config = dict(
    num_hidden_layers=16,
    hidden_size=96,
    num_attention_heads=2,
    num_key_value_heads=1,
    head_dim=64,
    intermediate_size=256,
    vocab_size=9709,
    hidden_act='swiglu',
    norm='layernorm',
    norm_place='pre',
    norm_eps=1e-05,
    positions='rope',
    rope_theta=4050.0,
    rope_fraction=0.5,
    qk_norm=False,
    attn_scale=0.125,
    bias='qkv',
    tie_word_embeddings=True,
    parallel_block=False,
    init='uniform',
    init_std_qkv=0.0416,
    init_std_o=0.0,
    init_std_up=0.0416,
    init_std_down=0.0,
    optimizer='soap_variant',
    learning_rate=0.00806,
    beta1=0.95,
    beta2=0.99,
    weight_decay=0.21,
    lr_head=0.00639,
    max_grad_norm=1.0,
    warmup_steps=200,
    schedule='wsd',
    decay_fraction=0.947,
    decay_shape='linear',
    final_lr_fraction=0.0,
    batch_tokens=[16384, 32768, 65536, 131072],
    max_seq_len=512,
    doc_mask=True,
    train_tokens=106900000,
    max_steps=2002,
    dataset='wikipedia_en',
)
Each number is 128 + 32 x the weight over the matrix's rms, rounded and kept within 0 to 255. Layers, rows and columns count from 0. Numbers have three digits each.

# layer 10 MLP up, 256x96, rms 0.15, rows 0-67, columns 0-95
084074124153144130096112101111160105115156126047169109135108159140089151107112168127101169116123106091024104138135169147102144181150144150081135153137200087084099107102083092081155096146114101180097070100122132159147106140120105138132109070151154149126154126109152079077122108120137110148
141097118049144117127138137114091191160094161075071054114145159151099143105114117102139124164121087067174151152139144092179141143132066110174103125133181102112122106130155118134170094172123121162093130118102082168114126091078152052079147125171107132131138103143096108094130117131109168110
145125117114102148178132149139172103156127145088100149139155136173143177075150081104145161142092186110110135113169151089149090109168091172186128195087120135131135120112092134158150111191165215163135098131125088137079148139123115135149105123103136066143229189058107132155157119153102053225
149145116124151172194128153121207073165087097148141095086116133163131133128094118119151090129086108088126112144098092127133157124152166128076051110129115186167137168160101066119095141156139150119111144136193184135132093128133151130150085120092099143147079121159134152083145129108095085124
101125117128163128088124139118119110156131142107160117126091098153111135171098184119169162116068119129145142068121127086109100105143153100151136136111051131179152129102122111163113141085131164190139090100169091102102108135131145140107095157081127160086060063199151162117106171174064086140
122181146127106119137087118103134142154060165127133174115061118135195161109190130128150057149169119134151190235105129105110174141069175146121115209174133129132093074121134108169131132151141124122160154144189151131098151054156160111130112093092111106095119106091173082109109137110141143126
094181094113115169110122141117128140097114151100133163109092113161134064149145035120124158106108124137087153124138132124155096092102140130074205117120172139121121111119112161108087105102095063114102096133110090133174143089172171117159132154154149179123119127078182146075113155091122127116
128149170127114122107094125090094145111129083149181178092176173134199146138079154088131126117058144143126127109145153116122100108114117135097164143055117123106117141131151146113167126147105157159172105140138058110104105140153083144116195120162117133160206105108171089131098156168144131156
142118140100118120114200121164139126146142110161102088083108140161115118120135092077115093094110105108153167084133143165131150123111140079170149139145142104119145088122106082060143145157113117168144114121131119144124138134178152096112106101220145123175144102092155123217096129143097157151
156157085139158147154128095127112091164167125147135160097095127121127150122142095179176112127125142151089169219226118210153151141133108115127125089111171184072154141096156150174123133089182101144130124138094070162072163128145131136123123166128092120125105160138104156117107199137126125143
096112149063145139083169127119134110140098119111146150071112073177093147145075170132132156131124189130051122156119098108095157098125129131108146092156120117097119139163093119122153094144095132104139187106095115128151131105162149107130147143098068130140156084187125132140165173123074078082
103119111154148095161164099134150149115053144115170145138157062125144166086081107145119105082150107150093166169119113135141151093151109109103094128137119108131087153124138132109117060108146139116124203098121165102121132136090122105109122130110151133032090116089114064177061146054112134192
085124088114135092111136099102137173171121153119125135187101149111130136142103137105122102095153081125076173094144055077150086125165136128062171124124074110164131106106173061047109097153140082165101220142187114089182194148177119083091077169122120119182141115124117142138118152177154143100
148134087095161133134105149105078159132134193120163113108136109088107123173146172153122133147104146113121164089091166099161125126146132139110130136077124136124155184091148144156149156093155087154082132117080091088104083106118166150119127100138158084130134093098099147125142145181112142112
141171113131106102113144137187188132079115140162082096137127130134150112120140143094107112122101174118126127181098113100055134131136132142131128112181124159120148118156156135131120126134173108067157100177112112091100098108184111179097178136103130193169125023115139155133078158117140167147
144152160157150108129101033130159135104123145133090116134065150133108136103140103157149157127135079114123143127122123105120153121155121081149155164128145168057120183163115118185139161141123170148094120117116187133088142128095165180172128095090132122129136106113154145115121116177119146138
140141136191134154182125120154144159081126088110160074123161192102131153125189113164174150066133081162100149117135099184113144136102128112127129128112122155158127147156096127116135199156186126061116150147134134136134138135142182139063142089078107128102146101141137157163128141145116095125
140129046088102149093047097141173130115142177136099103147128152063138160111090139096140154110168153175169133124101122131110211141153166100169187166103142139106102136122104169114126151145151126205091095147123100115100128099160155089138093086162152125152153159137111104157127159153056160130
120151173125124146146116170132144102094142122152152133126219126097097168160139152182178137123139127135163086102099101091100106171126137124075148114049115124106133123088167098116117168098125160132141120092130132109136120086144133111143134084121154089129099103070193189159131158138168135102
140112148168113171135116119088126185165161142185118147079114158144158106111138122125129068109110064122064119043148109121097102087182137119099085071138088163123174143117149078119142126120122090145040126146111155160133122118129081131189119098145176088107207063150116213125119135161138091111
102167135121160169102102121145109129099136105055154138084094137110102113159149094106100159141124088161110228085131141168120215096097124179090121160115139130170100163180108143099083098078192152113093109144157109190158161133141152105137109101116135105163113124079141130082150159160220136116
137136158115110113135111139134110148114142113114125196130179116104129100106110130175140173126130155065109132170100114138185152123064095094140070072151146139091089116128096117119110127142206073120150161103149131095162124141094154142099154124143124085116139174159134124091101186106121110098
096120151130168127115123121058151043115182115142110076092172196161139071116076118135212161197133185153087112111127158128120107120168131144116104132094104145074093175148153166112105172149105201081161143131132131125144144166138125177115124103169113110159120140099123142129120140101118112119
126125088134133122084148139091152190138090109154123086149183126176158138173130147191100139172153130121110093136123150215125134217124131161143042137150164083150135087163100116101131116081098146124160043123133102090096082125127119008111139109076105118185083123156114136104130127148188063141
046086091121131149145082149118111191156113119145098138118154067075100123140145187110095134169138191172138180120160148136099158145139165140131080100129137150180161149113135121169145131039086183139144145155108192137174124097128200154106115139129116103084084128147173145177105123176108154105
118136108094126056135139133107049088174062172082121076179124148132130136128111136140172160125127125131141109119073051176171153085127136180167078169137119142155141075123147076160082154153108113170093106110125155176113150199086108166153092128118145115157099129145131149125125123149123157139
124064141189133092104072110157129131161110207122091160110098143185122180132130111157116126167097115150116120126168097180088120113166190138123098195092134100153125136133194115149088169159149141106129146102107112158137115189060145141095092127116125098152119139194164164121111142123159162123
072140078149133087094181174187167152156184115121122135108129134175113172103117164121097126093164159173146092070116186191122083127139099095154127064155090124077166032116136129111096097161145168084190146109116068119172127164136104152077128109129101132172090151099147160117126214156106143076
106145170095133108160124146155145136197187147137133164147118110126074147180118049128099132098147099101154141134092125130153120105118146107184142192153139134192158154119176110192108114182055129141113135101082106131104093066043133091127169117153098172142139144120140159087165136149092096137
090146110119109102115127109140169097098141170104165113151155153097193115129126131182067130139032169157145101147196106147118176102162166113097107103142121114099072124108133110130165083140144087137127181099128105076116150160101155134108139126134086102146133134131172139110249133116169103172
089141134111074111121211140172126144223094113112140116091139157157120091103116109156096128098138137087123119111128132130163088132123098066127171085186155095101139122178115107139142049187086141109150113130175105081145100128162152205160168137143087135170097079144097166095158147147111114156
108145137111110127127206147141114069138093177054133180135105138132129167107085118105085153170143136109149134136144227137112152131083086159139097163099094151134083143129142133140144107090103123079103144123122133203090112050094130060110098171126116127177078116094097138058111142161141134067
059126156131085149056170126145146094175066110156148046180033120181086154143125125127177036125183137099091079188104121187135155174087132135162150130149043144141149099107123143198110131156121092171185149128093109122111091144103106116114095134191090114135129065098107140119119183145055143150
187173133194213082133125151133116149120136187094115145119208143158130135168126163079134124104031139129178136150131113117176140144101106189152119182116118115113030183102166084143114098134156135172153133089109155086085082145158113112148134099153123120103119163124113122127167079179111124157
184061111145070086147108117162090095136156068108147090138146124128156178153170126201171162148165152154122156140120126133103098104148115143109121095191129189161127139070108097065083115131140091126082095154134108113171114104150098085053126204098154139115151114114163162148100104096125119153
142183116137119126089102177132087203106149162088033073153125159121141116146115153130076133163136156120119112078171100138068111130111144138140125137133162116163106107106132151140140147170168147158109165164111096120146091138100184161160147142132170136139178165082154124142165136172160139109
164124156120131080086153118118108191085180114166110074131092139129127139156118173183139159147181084116065086153156089121141135084088180159158093181135113105183104141118112131113128105126101071086069134175168146172079193134144146086121086147107228171119099182120123160141186142126101115132
147140152123104145113157126133095147179127151101172145134176123122118121120132122099143129163111156062207140137102172121166142083114156122190159090095147176134155164043083115106137169115094143127183200121096153069134096141168123127119192143149108136141109091195108124125125107123106146123
129131169141084125135136171135160154132128107125121181157055188083090157165167108131106124167114138104123084139128095138119130089093161129099122167154179104125122171125116073157085094157116116175113166158133161129120143114098100155147054137139107133093118124088142146127164125129106097125
096155133149116087099098147130178133060117168122109113137134114146224101126158140116130183110161105085119138155127106052137094120101159187116070071147085135094146124086103135141134066113155158054142101182078109134140081104152078118083121177138079108110100122125167127123159146102114110220
110122053153130044099165146101091129141098099165135180118112131142168168155130115132148099155092070110161127056136137081116095111207087134122112134176107156145108153059197111195099112126109114136173126171148105145176059118162132128134204139181132096114105156095154174154101118072058159114
086138126114102117110108121116130156162099111171193123156114062119102133129106150159121165069140119125121128129051197140087127095176118150106136161163192105170149129098143101080142116123152132124130134101158133138163125103178111156164116094126043060137071155188190140047161106168197133176
101119123110104178106121201132158140158155094163202085125133179092128097136132150153124163108122152146142173067127166158099135114144116181104082126149126101131173135127092116152109071156140146078145133085152173082136138146121148107115111180147057142162135053136179183128109138099127119172
124128125145169129176137188127158097065109150157152127122157157094131165145144155163103166167133098102141135114172180134151131105102088116130139176135029138146140090160113122137127118114098085131124173030092107174146112215131131087156121173152107117098158092114119165138162123079071139149
117142112112175128133152156095174109077049110140080146098168109052131193099194179066123116211128079063152174155174176128101113119155157130167160091137150128121094126101099132168113135096092129067094160135086123133132054109134159157143150132076137143186163085147138063169085112178090166110
125046109126122132111091074107124153086095094163105103040196217129081112163094115146126161113085142156126160169133153111115149121129127074101116175068075108170119180137162184114085092131191165136115093114114120155134129140170135142085108134100119158137176108118092138108103134151141118181
112169142166155060100099158149076093182135158116116076104136091146165129141151134122081168146099185149157143084143121094146127065116167142118111124117105165177096120103142098134118109114159147116158112150131117118180152143135068083153178143087183145099100176127117143093117089174118041112
162130118114125146156132086131106152174111143080146097134105133131120137053156117130080106103084197159110182136099079111140196174127116155160120112119171084146122094150158135098103134133131117122153115148126136115108141158195092072158118158086160086124142105140093105147131103055115095149
120125129115126111155163164165127070146123060152117157138155174102166172138172146084172123149146095114168121113150147111101139124117099181135141183115068061113143169126144071138094071175056134073130152106105164102142157093145118066135076068111119083132157138157112121168166125103126192132
157115195049126175170127137124094140126110142101175137105219178098133159104104109059120112184060130137140151116124127143094144169096148081091177154071145135125078148159161175119100141160108169118112155184101174186091129139126115143184142147123143113102167189110183127159113154146090121173
137108137141134151142181126130117082137155070143104167110080097163128059117148175079043085126195088064103121198107169128125037120065138087132151067118116132153124171109212141165129123104149064112136110126112065141099133188073096068118134134095100131076195138101223074113147161133148134116
128155117157141204153130159116110143121162129146184157131123132120096192100159121152128133120155132121097113200103156146081178097161125134109146083128104063095068087126109151153064168127092108136104115170087125131120110121147144090164162127088140137113134088134122098090104137174134106150
133143171187116139093113152116100194117141095102135151090151143123136116104167112055136148140094138142123152176167075103085174101160187185209111112136145111076141114101090145086110111122105145043136085098080154093085144128157198129106140117095143167134121115115119192171070110143105138102
128059144140166079110144144069105118128151104153146140136138157204151146117123186121128202136169164141106105102092108147124084182184088127129100099139148166171102134161102155082171096123152147194126155111167104133156162088096106130091116108178142148153107179164127123166092127101091158144
113103069170121156167061093112112097131117130161172133128102096134113107150148116127140090236120153066150088105124122117082081173153058121144114143145136125156150069130097116119096074136054083133093114127173182103170132086147164187142117131112147135091092117200155142120121112118123165175
140160101187121130120080107149129125116168138107134088156134133109114131130099090119098090210126110124105136086160113124116051102087152123124156054139128138107159125182097093106094217160153119140150104143141113211071158154116094145072109161149137083154175112132124089089152112122118033107
186152112117115086077120109102076133195155109109120122087079125159118139131108127118192137112076099109125117115076057079132176124159068102076080090169110166128180123087136111096081125123078184136120134141090152153158119115105209122114073135128079106114089133112120130127094069086114151168
122056130132078090133160137118177111106143216070133086093118149184111121139134095160117154117135164143105136173116135160103152119172190146126138136106135147141073131065124128111134199110138176126142085145129094153084115079118159122155098124079161136146097119138075102148081115127190112117
156118172114143129115106103152155076150109146119082114139170172139160066126081177135055149144112095150176085115152164135143076103166109105178115156151142127120199108121087175144116135063108120137150082116136153167147105137150105174071136085171187100142102095050127142121169187066125097089
143107198111133127016134152084129126153201159137168116139136068156151141123135149138121128107147110131162101085139117136141043154134129147167160122152091126130147124138135150146153125131136101102147118083196064082161091109100092123081135133057145058062028109136089106107145114098131171133
152089135193090073128144102121137128096132124096174125099113123083028103108066114161164118154095117210109131079105121093112056138180117144124216148114121153111097144076074128138118130117116146108046171154147132125098039105145144100120127126106104123198102176104115118100136074115152125064
124134099132181232154149125153119109178148095107157221091171134140108139143091109163133142113132083122110108125132136165131113158122128107177140115115131128132093108153168132129131163178160118131182143137158123144147109134157118131077172086104139148124110054120147139146109191127127129126
116144075149095184067112112140135155077151131140111165138166089109129163164155118125132139200068105139136101127165116120127176110136148074165102144121134146136118145155139193103179085208177103166094105085153137047132109142138059067120169106164119129120113071146123126144156084111152131121
108134125142107135147100117147088149155124100116154140132160118114042131114134148146145101106097094113122158145129103126059150124199104164184075134143131155142086129139098128067109151141150125138166207140114117114145089151149109150180121133109156113141140164091152103108134199085154089103
148137142117119120142145108105080145083085090038130182131116157125122116139093084151165184138092111156114148092154192119081129071129147075112160121113130115149170181116204155082123177126094132150123135160091139144089142107166151064182113135133114141141141040107094170120163182070134113131
094132130087139131112114094094116174134090126066141107152016024158151087161143136117118142057090113134134159145132103089145119168150125096153118116103130103133115161124112113075199116141169111123029109155136097144129046168168109152114133092080101154101120151103126124072065105164111160137
100092121107141139147129155109159177104128010126150128155167146122099144077175169159137131107152126113070144143144105149124129162040118116077114125128092092157150039115194086138147130127138167141104149128149155134083126127162063123052086157099124161153152091147105104171137149144093142113
098103150140128101148140097128092124098091143151101178130120121134157149113064136160132116135120136094183137114129123195143159157072150088146138109132180054121146163141185085085152133131136116097135117135095148144129117105146094106075083136127107093097121149097087133048093169156111127117